{"vocab_size": 2048, "qk_norm": true, "init": "uniform", "init_std_o": 0.0069, "decay_fraction": 0.582}
Each number is 500 + 40 x the weight over its row's rms, rounded and kept within 0 to 999. Layers, rows and columns count from 0. Numbers have three digits each. The size before them is the row's rms in percent of the matrix's.

# q: layer 4 attention query, 256x256, rms 0.215, rows 62-63,126-127,189-191,253-255, columns 64-127
# k: layer 4 attention key, 64x256, rms 0.213, rows 61-63, columns 64-127
# v: layer 4 attention value, 64x256, rms 0.189, rows 0-37, columns 64-127
# o: layer 4 attention output (transposed), 256x256, rms 0.231, rows 0-37,64-100,128-164,192-228, columns 64-127
q189 103:511463530470533448499466509484442486477480478469441515492490492476485530555524531451516515486591510495599566582493492536571426441509525453437473434486434471480445474528541493536500506453521509
q253 113:535440471507496526482472492531521588503452532457457489578477468517515504463514556595545525475488534472555450428467496473500388534508519535451501492519550519498498536453475540504549486517503546
k61 101:478523461534478434454487513581518485587473475467516521478451499489515523491409415506511488500486484460528581439537490487453490515527481572443567525532524439479507500396517479465479515458427505
q62 099:548456507490515471435498528494499437481541494502479551600454498512517546569599496475512494519515567523549529489475486517474444549464547478445503483552516456496493474473521463523546570472511472
q126 105:516498493549537477421523371436501517522539430545423571462548467523473531475610555516487501464507480486490468532589547494494499479530497485581482478508421461490524531469444508606577532445506507
q190 101:528491487476443530444572548484468438457468521499528576465474467496556492498493486460463492520478470477504487493514500481580431522510564537539485485540485518438506524481541480522506495546568434
q254 115:586528551562542455545503586487572515537492462490443528535453487463579580527517497504462493507517529516524449452511455490458538506537592451513520520532560505465491494473559395531495498516570496
k62 103:482470509466495559560537515471570524524438507515539515423481505531496488511512518464560413462495474483451480485548567461494480475508482429503458575465523542493490560541543514469514504529536504
q63 095:573465520477521529472477502467504447514465486489570415479567536499512483481467519491525470530484542469432530458531444451464428442504498501483419484553566551476418487543553485477444528530473555
q127 104:469543490484512502499475492540418526443437466465490504558440505485502520553556525477511557588502523557506553432517517564583508527480533531473397523496492480578562492515488514566463519514555514
q191 099:562471486492495391525563456422491477511542565495543458472505448553410479500506542478491421453429414510460503525438479461515489502548449541501471485548467484434513453472446468493459404530480533
q255 118:435508481463536525489500574452531503529420604542528482583539535542536493438510454495545489542530532475481543544503454586505459478520507500424496485431471467527546485417574488449569543480468427
k63 097:471549601515548409507528553528533485489496492526450480476514494441526529496504540525456528499453481511569546528485481506445548528497530544501427552505514574517560556483517582461488514597513485
v0 106:523479496512473512463505508488410462565478536457496486537524502476513551510491563411512542524506438423544479438499509468433532532507436470468507576436531521484474523492507492575469468513465474
o0 102:498457480446594468511487467504519511502588471468502513469448445540450523426454509504476501495507448515523462479513519429497556521539524495521515550453498517432484480421547479511479538548535447
o64 104:559498501443508484538532526434476503457516466526512495545454531464513508496534485539455484515506476486523486512505487533575504531471561494427548520591420478536488526560502520492466522526525478
o128 103:482560522522439528473604512476553570533506538463525534501446501503469511564453542473564492569494587496505570503520498526480545570586481488530472385485497489539530486504455507567548519511469516
o192 096:444484505521489542537479444559488473463496549483529497417570471517526436501513423488489469460504480536414459522506531469429478489476509500576440482502486508531432469487513515525538479364465495
v1 110:508540496493537493461491507488476494513500497479499470515504481515513449465493440527473510451464588459436543535530484522479498498543565520526544537486507506480453519546534512487513475510569543
o1 097:502507483455451569453442496505505519507519557486430477494519566476537552458499540504492541524484560488598556559533530546504531504523519473432534463529500540590507496581445478485505509534552559
o65 100:421511516504447530457533522499508544540569512546504580484554463554574446526447465475574491503484456501539478551464459538514509498518520505473508517466445509497517480490515553482554468522547423
o129 107:455491536497536454559477470486507557498498512574544474512485525519466496505556510537472491446583499531480382471551538462577536458457471497534474513445511519514477518503519575449465541512464457
o193 102:547483494470509475508501502481484444506425491456535491509470469491521510516445568521498503594438445488512544452438456447486479506459417501466476487540563447527503489472481437536524532373485511
v2 099:520556355560530485492545448573518498497456489464485459609500554540473498517497561502574461532560491566480506511446469480528489548506546447501513509519483510509568521498489551557529497528534527
o2 092:463441496533538494438535516502517500549499552526564488497525495497523505454464504479438458498462442498473465471496461505538473476571550474519480552444515526450495503532476490511497541422526518
o66 105:526528453452418434511474534458403510528464479484492513514497477423442499574521482528533486491566500508565560463540556478434512501495463550503548476500514481508529465536494491515523421470510455
o130 103:543532515492489469499516569449476526465431441538495488462585482526491536499507443422475563455519514501519439484579516514537500491432496526530476503534513501547508498523545514487453484511517527
o194 096:531514571471531534565482449537585465466613573503473523458468476545526555418509587518488531536515544467512472519493491473535543463434447440485498466550480567416522510460500468499494505539490520
v3 102:514491527555524516520432466544510518483466493467421533589497493493516457490502515509535522521464521464383511485539465509497558480468529527469455546505441487503538500508438470540542421456535464
o3 085:444449441496440484482474454410421498523561480439466512475504522559524451508503544517434508468507570489590525568499549513501559524492536447498505542525524559504528464509473449570540461520527504
o67 106:489436543509446510531586508527483514510510519532560507526513484473456573493484466424512505564517464516490490489545539524553426511506500517508503560461496436561443495437520553479455466479544521
o131 108:564480506500468482551465572541611508554523494550538489494468477512509540452506448535507488523438498458545487517463465438503527475519544443522497459418499520562545450510527479511459507475536465
o195 095:519528482468565553480516469522504448465457544536520462478541530480523456550494540502474472483426455501483504489552491511443519471475436542453519426534505513502480616524472546456504527456430490
v4 101:560477521549509433462514466615524514462500483463462452487493447492507502511421460456611432555507484458437498462519512467519572514492501496503468419515509487566520452472494544509512512523572512
o4 091:494515570507486422575504513442494472482507471474449481581525505492537490489547556474445530518503532470498460496552542496531438526504499517501507513560547534516531505564526390517429507450426572
o68 100:502457477450505504448522537419532471570460518485515498446542495536520508506593398547506532445466509459516614536477469533459461495497517639453444512524563546502512459558450501542526561505547448
o132 108:484541498547455487446464523583498533514431466474578532433459497489583529469428549471477489506516522618469437532466495460455508515492500424454602501522492519454500544476470537499392437536539470
o196 090:500523464450484569507491433563502498447571529510487453635489502551448480471455488547492445504526475466523466400502490530549547464502511484536493512412433518457486497483513504457535536497509493
v5 104:411450524530528488441524559523473521528497485532509527479501508464487512505470500461422481465528470539578551401509458507458551504527481531487485415494525484513538469504578498535456456443442543
o5 098:568510474564542479546510459533513464528473558475532530507569496537465529452578452536531454559488494458440502506559457457546472523575487532500550568465483537483593559514520492553449534539524523
o69 102:432534551463517467484482582450543543520508529488574515499464480466499444424548482414523448539542479422546482491533488533522547505478446508451532482510530477453461508573518507547476541475530530
o133 108:457447494515436485522497446474432541481495427491499527556511529496484487515494513555515565524479508465497476584484515470485483544454500459542523506516468466517550482509525497428524503482475529
o197 097:550554454457506483520568446518508409527465464487422492497443476489526496555402516517476529479501471604455536497462555564535452455552483460554429487452502462489451495463506514501516470504511443
v6 102:482477429473502554454512503530553562548517555530541473524491489604528432477555539505481480467517486515508413444457477495505487536514498490455569506492549390426515545387484584466531466505492518
o6 095:538560534510559481459489495531519414505487538494536503467492519459556475473481500490479509514471510468531512519562495503464440463617446532530498483554524464431506550522534494508566563486500522
o70 107:540497471460571520444532560534494520427499579490417432531495450521457505457490509588528561479549464527466457478454503540439523486472471532575437492506466455538474474495525474535487484468477463
o134 101:506500535504405528553488506493536500511503458537468548497437446516587509492532490490482514524436466551576502518476526555445507533378522454421533521470498560535557506483521522490489492542594504
o198 105:460444480511503530559475510417456518494568471470505495424484602440416477518493490441513507540523524419428523484487446465584501520498571464476510561482493532517475490510467509489505541519426521
v7 103:462474508571555461447566529515516468451557450528547530513450523471516467436421490516497470513488529503426525556522448474489513466592515484535536547457462453437498486427531528507504493524465466
o7 104:463556526534464493535507556564554471546505525508476500496501453552521425520507479500468530549511488482495504517494455469533498498555429476552484543489447492484579485482498445428524522455449505
o71 101:518499479499438527490533461450536552476438526464514503549479472467486585551458581478526458457453489479565500486497475499459573504526535556409521425472505554560464478470460517421472471535524504
o135 103:563540509515511508499529478460522467546514494451482508494453525539438482453503450460530501456483420480497484426557442502540436508534500559499569424502507513523518496503472563538444506430532537
o199 098:428501498464519480518497551532428475441513424572527532444528506455550478479525470521485520507536561510457519519415580501468488477470551426516470548544506419477454551496523500563553473501458491
v8 099:457495490472531524462548503513475452508548513441499551491528490508459505598523582469555540497508488551611528563539541531476521577514486557541503496520579539453498505517496511492539501592566502
o8 093:539455526517501453547560514452481547511498449505407463520512602507485511524568441461427496445535585512504439488522471444450473457463533496473517522543465553458428447541553550554469435460449424
o72 103:504502418553482504574452545548463500456430557479469510480474512487451460508432504463457508508548482391458530436483534489549459494489511506486471457476507458536480476418453563496534513556493514
o136 107:512522534487510484426508501533533565455543507526511498447522530474520459559453506574530544440477481538552548475494510530498551502494442488502530497498488513485508552518464454471557410443531442
o200 096:466504509427514486485447483490501487525500405494653489513505442498481535494519549487486513610493506542512530517460429496481565506526528476509530497447455452482552516482536495479454532512511555
v9 101:574471496498458513499432518444545498555540479519520501469569531568559488557566517507502435448504481449481569513462524458510543500490488572407495558470516497497471534529427473469496515546489514
o9 100:443503467517522463450465476498473510444460484465510492515472430532527460476494497445462533556481482461539446472506493550518505551489508529540531473515520531498509529447501521538452474516523489
o73 100:546482540437520427505484500525509461515486530462570539536478502520610485511502497610545506453455518463497521411511489512448404443521524489523388534535438470504499566469558487558511478469514429
o137 108:463564511560468526456491549520503423519470535498526453506499576512472435510542504448465530434545496512430488549528539451448501511469469472484551480448487484508510523591501485464521510537477476
o201 093:510433509530474526518550418502508582504508472480454524507479489444464525515462507524527495539511463536556541497460526471532526507486606575501499496504574559536548468493489562505518517467440585
v10 096:573501457501450543531501545469438507439490517459479477519427504451500547415521472608453422536514544506495525448509477439528515512512586459460516480447525482412551461465428527439513551447452513
o10 093:477464474545571476484458466491475543526504483523503539516506486455540481483516524509562508576528499506446484520539436493541524559502533478485576558537552482486490549456467558548518477477461510
o74 107:480554524467532470503490513479522526460513492485530480475538554505512503496447474526544519441555477482589576475512509482489566515479468485473430508506502419550459524566501480488488510565534534
o138 101:459430457500502501586451530524446462501461495488430536493516469506459504511509471466474488438442485487515507532461457516496487453444483564533488504498466538521487485462479422482450566502487485
o202 090:530497494499526498454512507531559448494511523515549501524539483561460502532509506410444547540486471481419466506484566497452488560509487520523519442403488597502503525486567496550563375485499501
v11 100:457521485507470477495500413524436575501523387516530563482513471524479482513444533521542540540495459471538444561517517560433435458566467549489496519508460536460474538477496508453551523511501512
o11 086:544490579497482545520494519486529496511560539537519515540525454475526451461517463501469495478486554485459513533567506460512504498498496489488500511474432514513496466493555508489454420508501530
o75 096:558424530505571468498466455463535468521468454497520481454559543468528489457601518487515518517467431505483518569537468517493488514520488452507471526525508512483528547470555517487515549574510478
o139 115:418496510518521508457478606492461486453460580462593488492467497522373508557458472491468491455546521513526403478481518537543587550529544507453506536473472499454532533547409486514504498468474428
o203 087:489522475492421504502504461535392477472525493489445501414474536484530515455441447470456464480556518469436467435489509483523473478428460540510539470548517508509462450499443425582500526451503512
v12 100:456470467476544521432476530526478579572478515521436495522529510445485510518471453495498494470449517445451554522542534491479473514438527504475485488473535500539552466470464516456504557482487528
o12 085:509503513542545543522504461508572516471526490534537483490463541565498506482452513529437566462526567442476476495519471520425471508430443510529616487502499505516476509543539434518460466487545517
o76 101:498531473496479527573493533491509429505511493503547444484519477543482522511477464462531494486476448461447443469446439532508453501509526540456503536535459546532537474509460484562459513484475537
o140 109:458408503477490486406507497486488534508451494530532475454451501462448477498521423479496463513524449534546551528510502483495504427540476483558424533505489516427460567441527564479587541516463517
o204 098:543559551534500493544508524482471494469548547425446468489519528485493488533548548566586517546493588549480518459485523446549562554490510449548471468452469435534471486506479496450555491500539401
v13 097:485526454539477511456551395428555485596477468556483470467535484473490467534420468537580475471508555470480484496481560491444493541535450489451510534480462453491543489512509511443477466465473541
o13 098:488509454440478508510534539522458513536364489464587519533433460543508502498512504468468458508535530571470492467467509578494541445579436442410474533524502484514466562524471461416514547581511448
o77 095:526494536515519501525470518498568515511602475557459428496474481465445491452571511533494535450492419395511485537537443512561484484527543509506611424471525459517519471428477549475558411503542476
o141 105:487440509470516488469466433500501524530511529457477465508521528511467486471452447515490479447508510568508465482495536455494499493447443454520408499533524462498460497506604435567498536508482505
o205 104:524534512550470557521521516555462464421496483515452538511483505484634464482508583511486491530556459466559548490549542549453495552495477526493464494501471498513520435494430545524496538484484578
v14 097:551510436471526472574533445516508464524525506548481508486485545519519502508409494499549490478437541476524439500530503434511490478509503441480489469532501520560422470480458530494438472508461519
o14 094:477489430546446499477496497449467517487456518426489535438502500513508467493435489448448533491488480530484461417476465586528519517498444508533617510485559535477466510473516520504530549544492505
o78 107:495536559513523453507478533454485476517490516524477585495520529478425495448473524476495468572573535470549503560522451479435508466526469563427482463458526445542545512536471525558484455487533503
o142 104:487526454561494527495502474507489570450496438455537466590506510521557552595548390498475502505452558501489532519496477508453515447523533481481510457515429451479414397465472454444496517434519568
o206 097:518480520430547482523557539527542515534545494542503398502518550474535514484535497543535512492507463477519553522438535538597518576483520475482433549512508552439507511523473490500536520477482448
v15 099:441518506496490511528459552456411549481480600468537512520444484519554521489494504479558522553520495525544497543517468485512442466551431561451466422493412530469483534565502577525438550512521485
o15 102:502468565496497534581527524489513448500495488525489464492388541518457539500503528530474530543474493515567518454461490422555568519522520500500495492460567439492506491452531480592548457517495548
o79 100:495447415500502436456465439488603440495456495481475505447501481538550476481445408503481503485523477459506472538489482457497469485421552482470448495511442447594531502500473461582444493529484446
o143 104:527522517439528455518478429508463468564515498495514494521602547503488535499507559577454495516477492442421420492523530552518491532477515491491527559494530532510524476524474491513534475494541472
o207 091:533510530557470540467580523468409584486497516470558491486509483416475451493526582506584465520538484562500506470532509542443514554517484503486568498523520534421503519518511495459476565496482529
v16 101:533447553445502535466549532462545555433579467440519496566442490475510425479553457468521557521467483541483414475525506499544482503516451530499480450460530542463520499458450569475493428488508465
o16 109:502510545457430471489499542485508441513544513464535482569537472548584535495453481562502476484488446558534506490485520414511502543455513476552560487583446469476483475489502511538519536515538532
o80 091:513526451480438505594472493503450497535544455583481538475544471510490485488477526535519531524513551467528513450526455552518497462505478527483483529523467468487524486562552477476480563458422503
o144 107:518489492548508481474420580449544516516486581498428487501520489508483505508608524479472490439514517448481495468476547507462542467471469474470491492569573536441448515509517532454531442504501521
o208 091:439526514577549479498557414486488537481414460460501491429512484475455492519442460448480466431529463544552479603471509512517461517538540520502464500407464516520534508508482431499496469541463518
v17 104:483464480502472524580517499506432473406501532468499500535551510556526465539476477478420439500468442482479519458566493552459526539556525492507468484519528456537444516478425497504544498565495535
o17 100:555505501519522523506446475510559523459480422600479488500498491531557493544454495527466545504517560479458497493485548489500471503499475501498635475524398598460523448512515534562463471551419496
o81 104:500523562528431514497505522495535541503516494431437487482508551360451497488524484483486542512458547493528461448471461505522478443501554518486423444512466431592582542514451462469486542470556464
o145 107:484433411461495487518560486550470574512511514532568516483475441543456473482492509559554460539510463534513498476471530436497481525448510476444560562435570521456443531464532448448472490464539480
o209 092:474482527467552477481489517416446458550465533516564520495501519539507522541521494528466523495491494597447558552529493505487525454507503458505437450544555513479468520541521542519491494510498497
v18 102:485465563573519556586530548536511542479532441489499378485456514487469464447493443472445500520532518457553535446498570562485504475543487476475465500528545414500564589496518542488524439458539519
o18 087:465507502457530508517532424529534528495521544477521489491549465495511514458496549474530487566476492537561488489515486465492528503542540537475450516547509487432487525392453449493478473446558450
o82 101:435497523565545556520530488533446567531507537556526526535466546576531458492485510476525571499497477571472469487452473510544470505537559590508530512510456498565418511537478487499448467514473533
o146 112:545453572505526465506449502410420470530514478461451564501420465434460521550475428574507458466475554429442443524580459442431522503489457422532497513514463520476504446587522472514506515558469466
o210 105:529544488433456453491452525517488464466473446528522494478566506460486465509530495492478439444531544455510520475443506506550513496527465518505525500483553467527544506439542520471579572508499522
v19 103:529487457471520542485469457489518467503393492452509533532489509474444535393476482501522530502529568489497544564517451493519555489476440531521495543565542519447566545475498425529532468455537420
o19 101:514449559488483390549490545401507487579509466476471545483498532517476485433557498468460505534397421464550546560538523517527528444501543441474517484457542592500493510563520522539410490437481535
o83 095:443542524549518504485510480448573492368487542572460499479576520572538491600452547511503479454527480505522474483484476485504420537550427456536477490552547511502472523484468577516496492514474559
o147 111:480472526456499508527466442532580434527487461555494468418381429473459583496503478438517504564507461522434453425447525582455532431560532521516529501469488486511483527484520479482520462485534531
o211 094:564534451488518573452530515522383535492505464441620456587499459441522464469495481565556511490512536529528566530569525430502471519478508506484519458522459447513503436442522483438506511506488450
v20 099:482453528468484500437555488516476414492478499526506484523507464538489480513495430491436476428482533538521524537530538490531563531461487479536539442483423517550458448500470533443520496456509472
o20 094:523536549512521513500569467520520543524468537503451552476455506469550491504502533536452423472501503538527490508511466454477457531477579489485463523542532504499504492477504502483500531552518521
o84 100:450482500488498471523546478470512533539530488491571549432501495474526583462444469521559539526520527489437523472474474534496395478556512419507505526423522516502534490472447500521435520440482444
o148 110:500530483454487532546494500501477510421541497489490446519522447533473557541564500501576537502539447452503551501601493551498568561514457584489451485533546486511491500472494536497557436427531544
o212 091:510461542469534478535437510571447469456477514492508514549470501462554420466504457491516461524527509478515424468473463430509528427558466543507557543476442461530468526495463463515515566547543572
v21 094:547408495467502458500518471522538578515485464560545484595474468574524440503517460439479519564498474495538604517477525548514485470538519448540428493480567471513463448461509516514526566437489557
o21 095:484565538494490511495448498507472418495451495548511561467473530460470489482473525630507470569584551457535402446447529535432544473560447491501571510517441503452530427639549556489586474505529461
o85 104:499496566467468552463524509522507529549512457537487533498462480533455490436489449425487575528525464584483480448479481530530475510488540568495515499549555497487511562488458434518519473457536463
o149 095:508530507498552537541479515416516527493487572486483484560553522458494525553539509522570488487493553517420587593522486592551486629525564469544496501438493518519431519401520432497449348478488486
o213 097:497483412459521490498506397489507470462505551480456494445437512484598553570527472512457464436422472508478461509584536398464477513477561471507473446477443499472522487419510534488499483557502519
v22 106:463517529533521515452466456447533532475569451516522496550550434478579462426464497454428465556503487492575463508514404493483490543611469522480537472485507532467460523487491509528504504448461545
o22 101:453480548469520526492525439478496421551496545429493518455528497468528505525498537561474525490523555499485448516493532566466590435489491512532474489544443560549575500473450594455443510498481534
o86 104:492486510465479463467504606478425480464496526490468516435478496489419497428576462482534496447500496453540506451480499424506526586544468462504496538569571499537440466577519473468505545493455544
o150 109:479521518442483508452479480505483484446524430509531497470524526497532482512505491498581499571495569541470510435514573494572481447489465481547535503507511496471535510525484445562492552487575497
o214 091:544535418524497476646497490535534563472513474474513453579483487521515536518491569504429524505446389516524469501558533559472510474420528520447476519481512478445536556418520487507512456471504437
v23 101:488571584508479516489494541533494489511533480500496484485541487520487531424432522460452502494483548549538534554456447489457521541487468492388535501441484539580540497507540454504479458534509458
o23 099:490513514562530530409497504526362571523493545500414536477454478468556474548503458552519377496491464527441590436481519465530559528498545531463522501522511394438526504495515513471576472526491497
o87 097:494470479492443483534503516519543476443515554462496477534590489564468488554535482534486533460436588493521563557496486431496479449454503389516446486532466519481529489493489454482448487587546480
o151 105:437478431478424497463525547537495492531456482525537543474517466433503567488485554501526525653519511501527364437555507554486405471529485454593435533476514483505476494479449524562513555449518529
o215 092:620574478530596516461508354488523477525546492509579485487429528551508520470522517435500589513510462497543423472488532462537490471508467580477587449513484483523465512530513492540494521414431516
v24 098:473546542539537516501458465459510571510512436471531465469487454530483548541496541549515474520447489522490547508443495527540439532474465376536496509527529468527536430460554483580499608499487462
o24 096:484451528481406467457523542470469465496512511543476477585527524456492510499580423503557458583415552449497509614538505497481482494482448509471487570472520520583532484524492474423406453540541528
o88 096:485505464427514524539517514492497563480564493476531563531475489544531527416418576502564550435626460469494480428514559506596496458445524509533546499524483499481472525439490547499524467500516502
o152 108:470482506525505520482498528520500444523482559481513520583523441456428535523516416534466496523511520493514472519490531461496424475441519453516480427527527460507512480510475504497471512488450502
o216 089:496519485542489506501436388487497525539462513515481436427540535509564382541465475468453428536432508545549520490480461535426584550595468575493520544508490513487514516481492440496544442509399485
v25 098:474481518563495544558461511481506469511519474567504514487508491480512571491573431550534531443434520513464504394494552446452534474412458435483473419550516432575568515513488521578470554544572474
o25 090:538431460414477518436507530398468518458541480436504523513532454523449474433408502476440465541529549459455458522551516452435508522488461462556505497513541507496471544491512583501474495503472503
o89 107:476484445400488468504496506512553413609486518383532537469527490426511502445497512506492502523503501501469447567457504552559502441507497505493472538481504523502501494442592508451570535424527473
o153 100:487481490461470573557514510511482562576470502542561482520483474496576528501495519479511575501475441489561502457521444538489485555528491528402519562433518507484508491553519505512500459495477514
o217 096:565591521625503510532559487517510513439523510547436508500517525559470498624548492484558438543517486448495514443481498469502506527441561543578485444598461526565508472541483477490502510578558505
v26 102:516499505513537490441636516483506514479506432553496537507508461434513429477503464554538477464505446464509470470465524452519536435500500564452499499462492517472446510517510495513527421489452491
o26 087:513490491550553506566417465544508461468413475540516567505561508566424478477547437488464532491521462523566536532545530504501483525470432492517459511497568442438561480462488448441473482442498527
o90 101:529487432522501571484453523522483481560508468455449457525441544577497538471498502533462499495447508475516528461445531512530486495500475529564592532544461509501502509508599511517462444615580512
o154 109:456535497468484414471579545510589522473534507469462516440548530560525552504452507486507440485501569439431493480508472495470491463474551484442456436490470459525553530529454504532518576466496427
o218 106:450507517492494516442534484485407534483499507437507509488471469412538490507497466483523513525530519507489459488492509515509498580527595509452504476490504489559430470476470549488526511454441541
v27 100:518437521574531508494607527499427452549478456505468528558488509553476523457451507483525434507542527552572471427511470503502494477529553498553424495509568538548515486497453494505527545503474519
o27 100:505422488514492530478498455504485487506474489487504470469540522516481396494429439550494480493458504478406454499550550458562515528498467476502540495542525579511450552471401540479448553501485453
o91 091:494572551472563501542476544567552428446494464452456434516496511454556526548523525538465572461541467511565486487491574535481529476487436490446578507446477568558589486561535497620520462504539498
o155 110:427425466504518548493531486438469557478556546481558514545509464420496513451539455523524542555499448460515508543552469496449493494435530516494530532459490437483419487450569523474501444477475508
o219 095:536511502486412478462471512477546541550521545560530505505522496549486589468477559442505520540510501474508472517508461496435431566551504468538434522563488422518494505491559416472442521532431531
v28 090:542558499484527508512527445497478509485443492569523481541465506511426524506568550488507528550452472508461474519471453526531546502555585564510564456510455582558507492525490476531516552568496469
o28 087:526533464447543527478491485485537548502485566482504476475536515523559436505505493505500532525540539564500509520410430513558452500479514408495529455467511485468487468441496524526509480516534526
o92 093:465457476470514506556538477524461444535535517455478530560529534470454465498492532503516546520471454446490519515426505503435506517494478502499439554444544554535510546569460541504426534553496454
o156 105:578507461545441462468537496517484512458638462533548509463486454427484521434487450500517435448480442459527505402564460476468460533467433544622500527463496448472459510521523477477510466479444475
o220 095:468470494518491516469488485474517546521405530458465488554503544481537496495480526493473521532492530530486507524545576509532553468525556440405538512597521446446581496445494533478505535481481464
v29 107:558498530503503535450542548528427485528535511381516483521480447454546473459496541500529438546543465460517501486440536512500518524479486538514499513492530463480444474505535534540544481476475489
o29 092:507511504548523510535493501508492567487440467552464562458548503483530499512477497505489441540529488561493558476573535475482483511607516476490544464482489567542556525519512549487507572447454493
o93 106:479489508536466529494487457555559418538505476504526452490463532554534489473452498500470484486463498486552543503435519522496502501534479479507480503479529547464536508493495477517570493428614534
o157 113:505483527465474424443399484418482498437480467568446563515553518525486540505457495523543474402544570491470441573502472495492553422474466505584511471511481505508450512486522505492494529526457509
o221 102:505485437508516489525580542481503473486501548477585515533514532488416493522546563477507590476466520511457461438557428473525475536410549477455494533474555422426495490476475504459461435560498450
v30 098:465525498532435475532537501434447441485466480427529515541469481459539518521466489516457501468447514544542544533483430456445567559461460476479478409517463462498465511433509508466476458553441545
o30 090:516497459460469416508523502452549485509535519499457551458559524460479543458505502531462403555514513473556529551562578494496539532460535479522557527534483472503547520503546448426504556462533519
o94 106:524498460438453604542537471473517552448512429538459454536425519504435532532488536515517534490496472462476462481484443510537540485455491506507548496524417547543520429494442482502552405536474533
o158 104:521441547572538449482464530496428518488497477466474516537504462531485511498496473547495546485542484517483505452537507487514427587567434554540467570490475518428469444500463500476478562541515483
o222 102:433527518500505479484433557573504485556428552539572473489562492601547493513455510414522482518426493538486530523493473509517471480539504473511514517428585485500511484478524503526526535493520496
v31 102:485510472494523505499532495469415530493551576504494559469553489460545564537490507511494506509530572517506549433531463547491507573489529519446420511561494501473539537498458435470469465513513514
o31 101:450431515478508470494559545536579514445535496542424530460478522440552389485509463528481547558498438534450525506483492505559542458443534445540574418462506456440485493526493589515557493464475483
o95 096:510549564480422567541472526584553504516462545548497494505556485495572545478575487472476535435434438475519418506497438465442503512494482514519530468517463570506440490510526454438475542553536454
o159 109:516518476483526504481468442434461476508527459555557427545484551544463553560457469527493523487578492518514485517439567510433425539481408559504513521467459504526472516484527563450451506453486520
o223 097:472519493532551514540455514491460449488495505408464593510493475559486462466454541515543418543561563523499447535528564523498513519519537470489467509478559491502535453498539499532483473499496462
v32 100:518510556515496488439561501439452505508528534565543453547526496473561477583477434499531437508552529539509467506532512550484503588483503428489541550531415477606545486533469559599475435576441503
o32 093:568545500426524473486453482540495464517470483520522492515516522533464512421513505470487549468457482523492492515522482455506527467499513476445461518571491519483477574535627547530462466474566471
o96 103:461527566494501567499541529635521500536523553491472560494518445539509476521498517498504442581511471509547566529452530536488506492487488539536565509447505456489536528547464513494494503496540510
o160 106:495454489558486466491496495447494567506578478522507451512469515514482531519495486507517489464543500460442409559481529463504414575497497475506512471497549561437461483534472502457488539501474530
o224 102:501501488546467533483501512445477504487439554486570468488491556497554507468520497467537570548522518452495485433490541493474519512495537557534483491493509489600465454412486473502496497495458545
v33 101:464497421617492439477544501555529528485473563490494518494501541535545531496562472529495579438539510474494521489527498527543479568499563458558495528550515498456561482518526475468539528476533490
o33 095:456472467463478520526486602513519549564495534570528519480489480463497469553467468518460460474533521430512528490400497518511530555579584587471485517445519417562551506516461562519570502479537531
o97 103:491556545487533539504468500505527468485515437479475458429492476493473532490476536437467445493509450487512514540561578488516429467524441558518522467464498500589476517482464534545495447522459437
o161 107:503456514481459542422445486467545478423498478518495529563394542482545527533582474463540550521457560454496522472498402500461506566436497438474571546482530496479480411507519505532573543510543474
o225 096:524556505595556508521523420489501555565518513500476502502499453586485480469468489537510525546498500597498499531513512507468542476476485462501476498578450547410510568433543518431455454533510495
v34 111:494537465512438449442566509515479546471567529504542449419526502518524500475473507495528504543539517457528475510436487458505534481528531456468508624594530512465491488515494480480469480546415510
o34 107:477533484474462488542496522552524508506512514463488498538500532562491495545493507539482433510522530496562441449470512496540463569528513571489518509462448473489566500458513563568549526464576484
o98 111:487471489511532460549495523444507467520459573522465515425472480528500538426511514551468490485529515490527606526505458519509540498549514473535530487495518531543496453520526541456461518505502554
o162 102:520473519519473534495480468417483498429446491526495414498569561471501481468525535452517570515432527464469505553458532432509514424435509505540543525429547487478443522483468455382483508487499483
o226 092:533468508548520491501472500533459468479555415453489532578553440511556510546463456449531513478473511514482493461548447540513439550504444471482447513516419483515470488512516434521507458509480520
v35 098:504538459442505522441444545514513464497559550499514551577397513410487511510488536464535482405518494495538542482508464468480544526607504509478473493515467489497504510491533502489462545518596470
o35 092:498519484527512491579522510503479489463476522527449551464533459517506446432460484477449548522462473473494474578509520511447543505473588547536542460482499482444423491503460435558529450497555504
o99 110:568465524490513485425553450445513523492487490525497435501473446542525480497502502594497532460472469540490486495475501475528516497484498495555521601473452484427512544525505525529448488536479494
o163 104:471488482501502487506482519545538544536482509460520545482589559449517488541423479462557551463520481506481537452483448475498486502519444447520520506484469479613514490551447553467491503449490539
o227 097:470481527543547514505438533547455543452538482501504491470519476490497557486581525472469426555531503492485464508512516521494472503464435529451509459529595499529524430461514479457513495494423469
v36 099:465495551491467488528527451461456572523522542503472481508530525604510544561554488503613532528555484477441549494534387499498426482539486503526515524466468520526543467508587547531498539490475474
o36 097:489523512555425504490447518475568461486492557469559437462540528492513453472551494517488590492478542520510505533432548475529422554508469506361483579503481444536480469548442483484541472495531521
o100 098:522482509486547529448525461545490505557477481477456470508424537458471589520468537509467487558471531503447455535557523507501531495423479480541517408560505531403591447495489460489522607449559516
o164 098:454536412487486494496602499523470539525547555513458512476515492488485493471503411554490448494528489524450491517479539587416517514466488443486523462430513559520480512477548546508533535511430537
o228 100:494497476486490464567469571505487466437462517558550533555560430512509482462475484396475499493555483510542539466519392457577494486545487603562434465504444427491450535492436491495458444497456462
v37 098:527552461480501560587454509487463420587523453487504549512485496556510502481530448514514518470531387499529473486559481478474512522473519524475500506428486511530496521487536530500526505474492489
o37 091:411400489543494480478532521476499464497478464485554541505424412504533516513562538478544472479492513473491520513554534507472579469529501502520487529535501466506534499528493435506503488501516513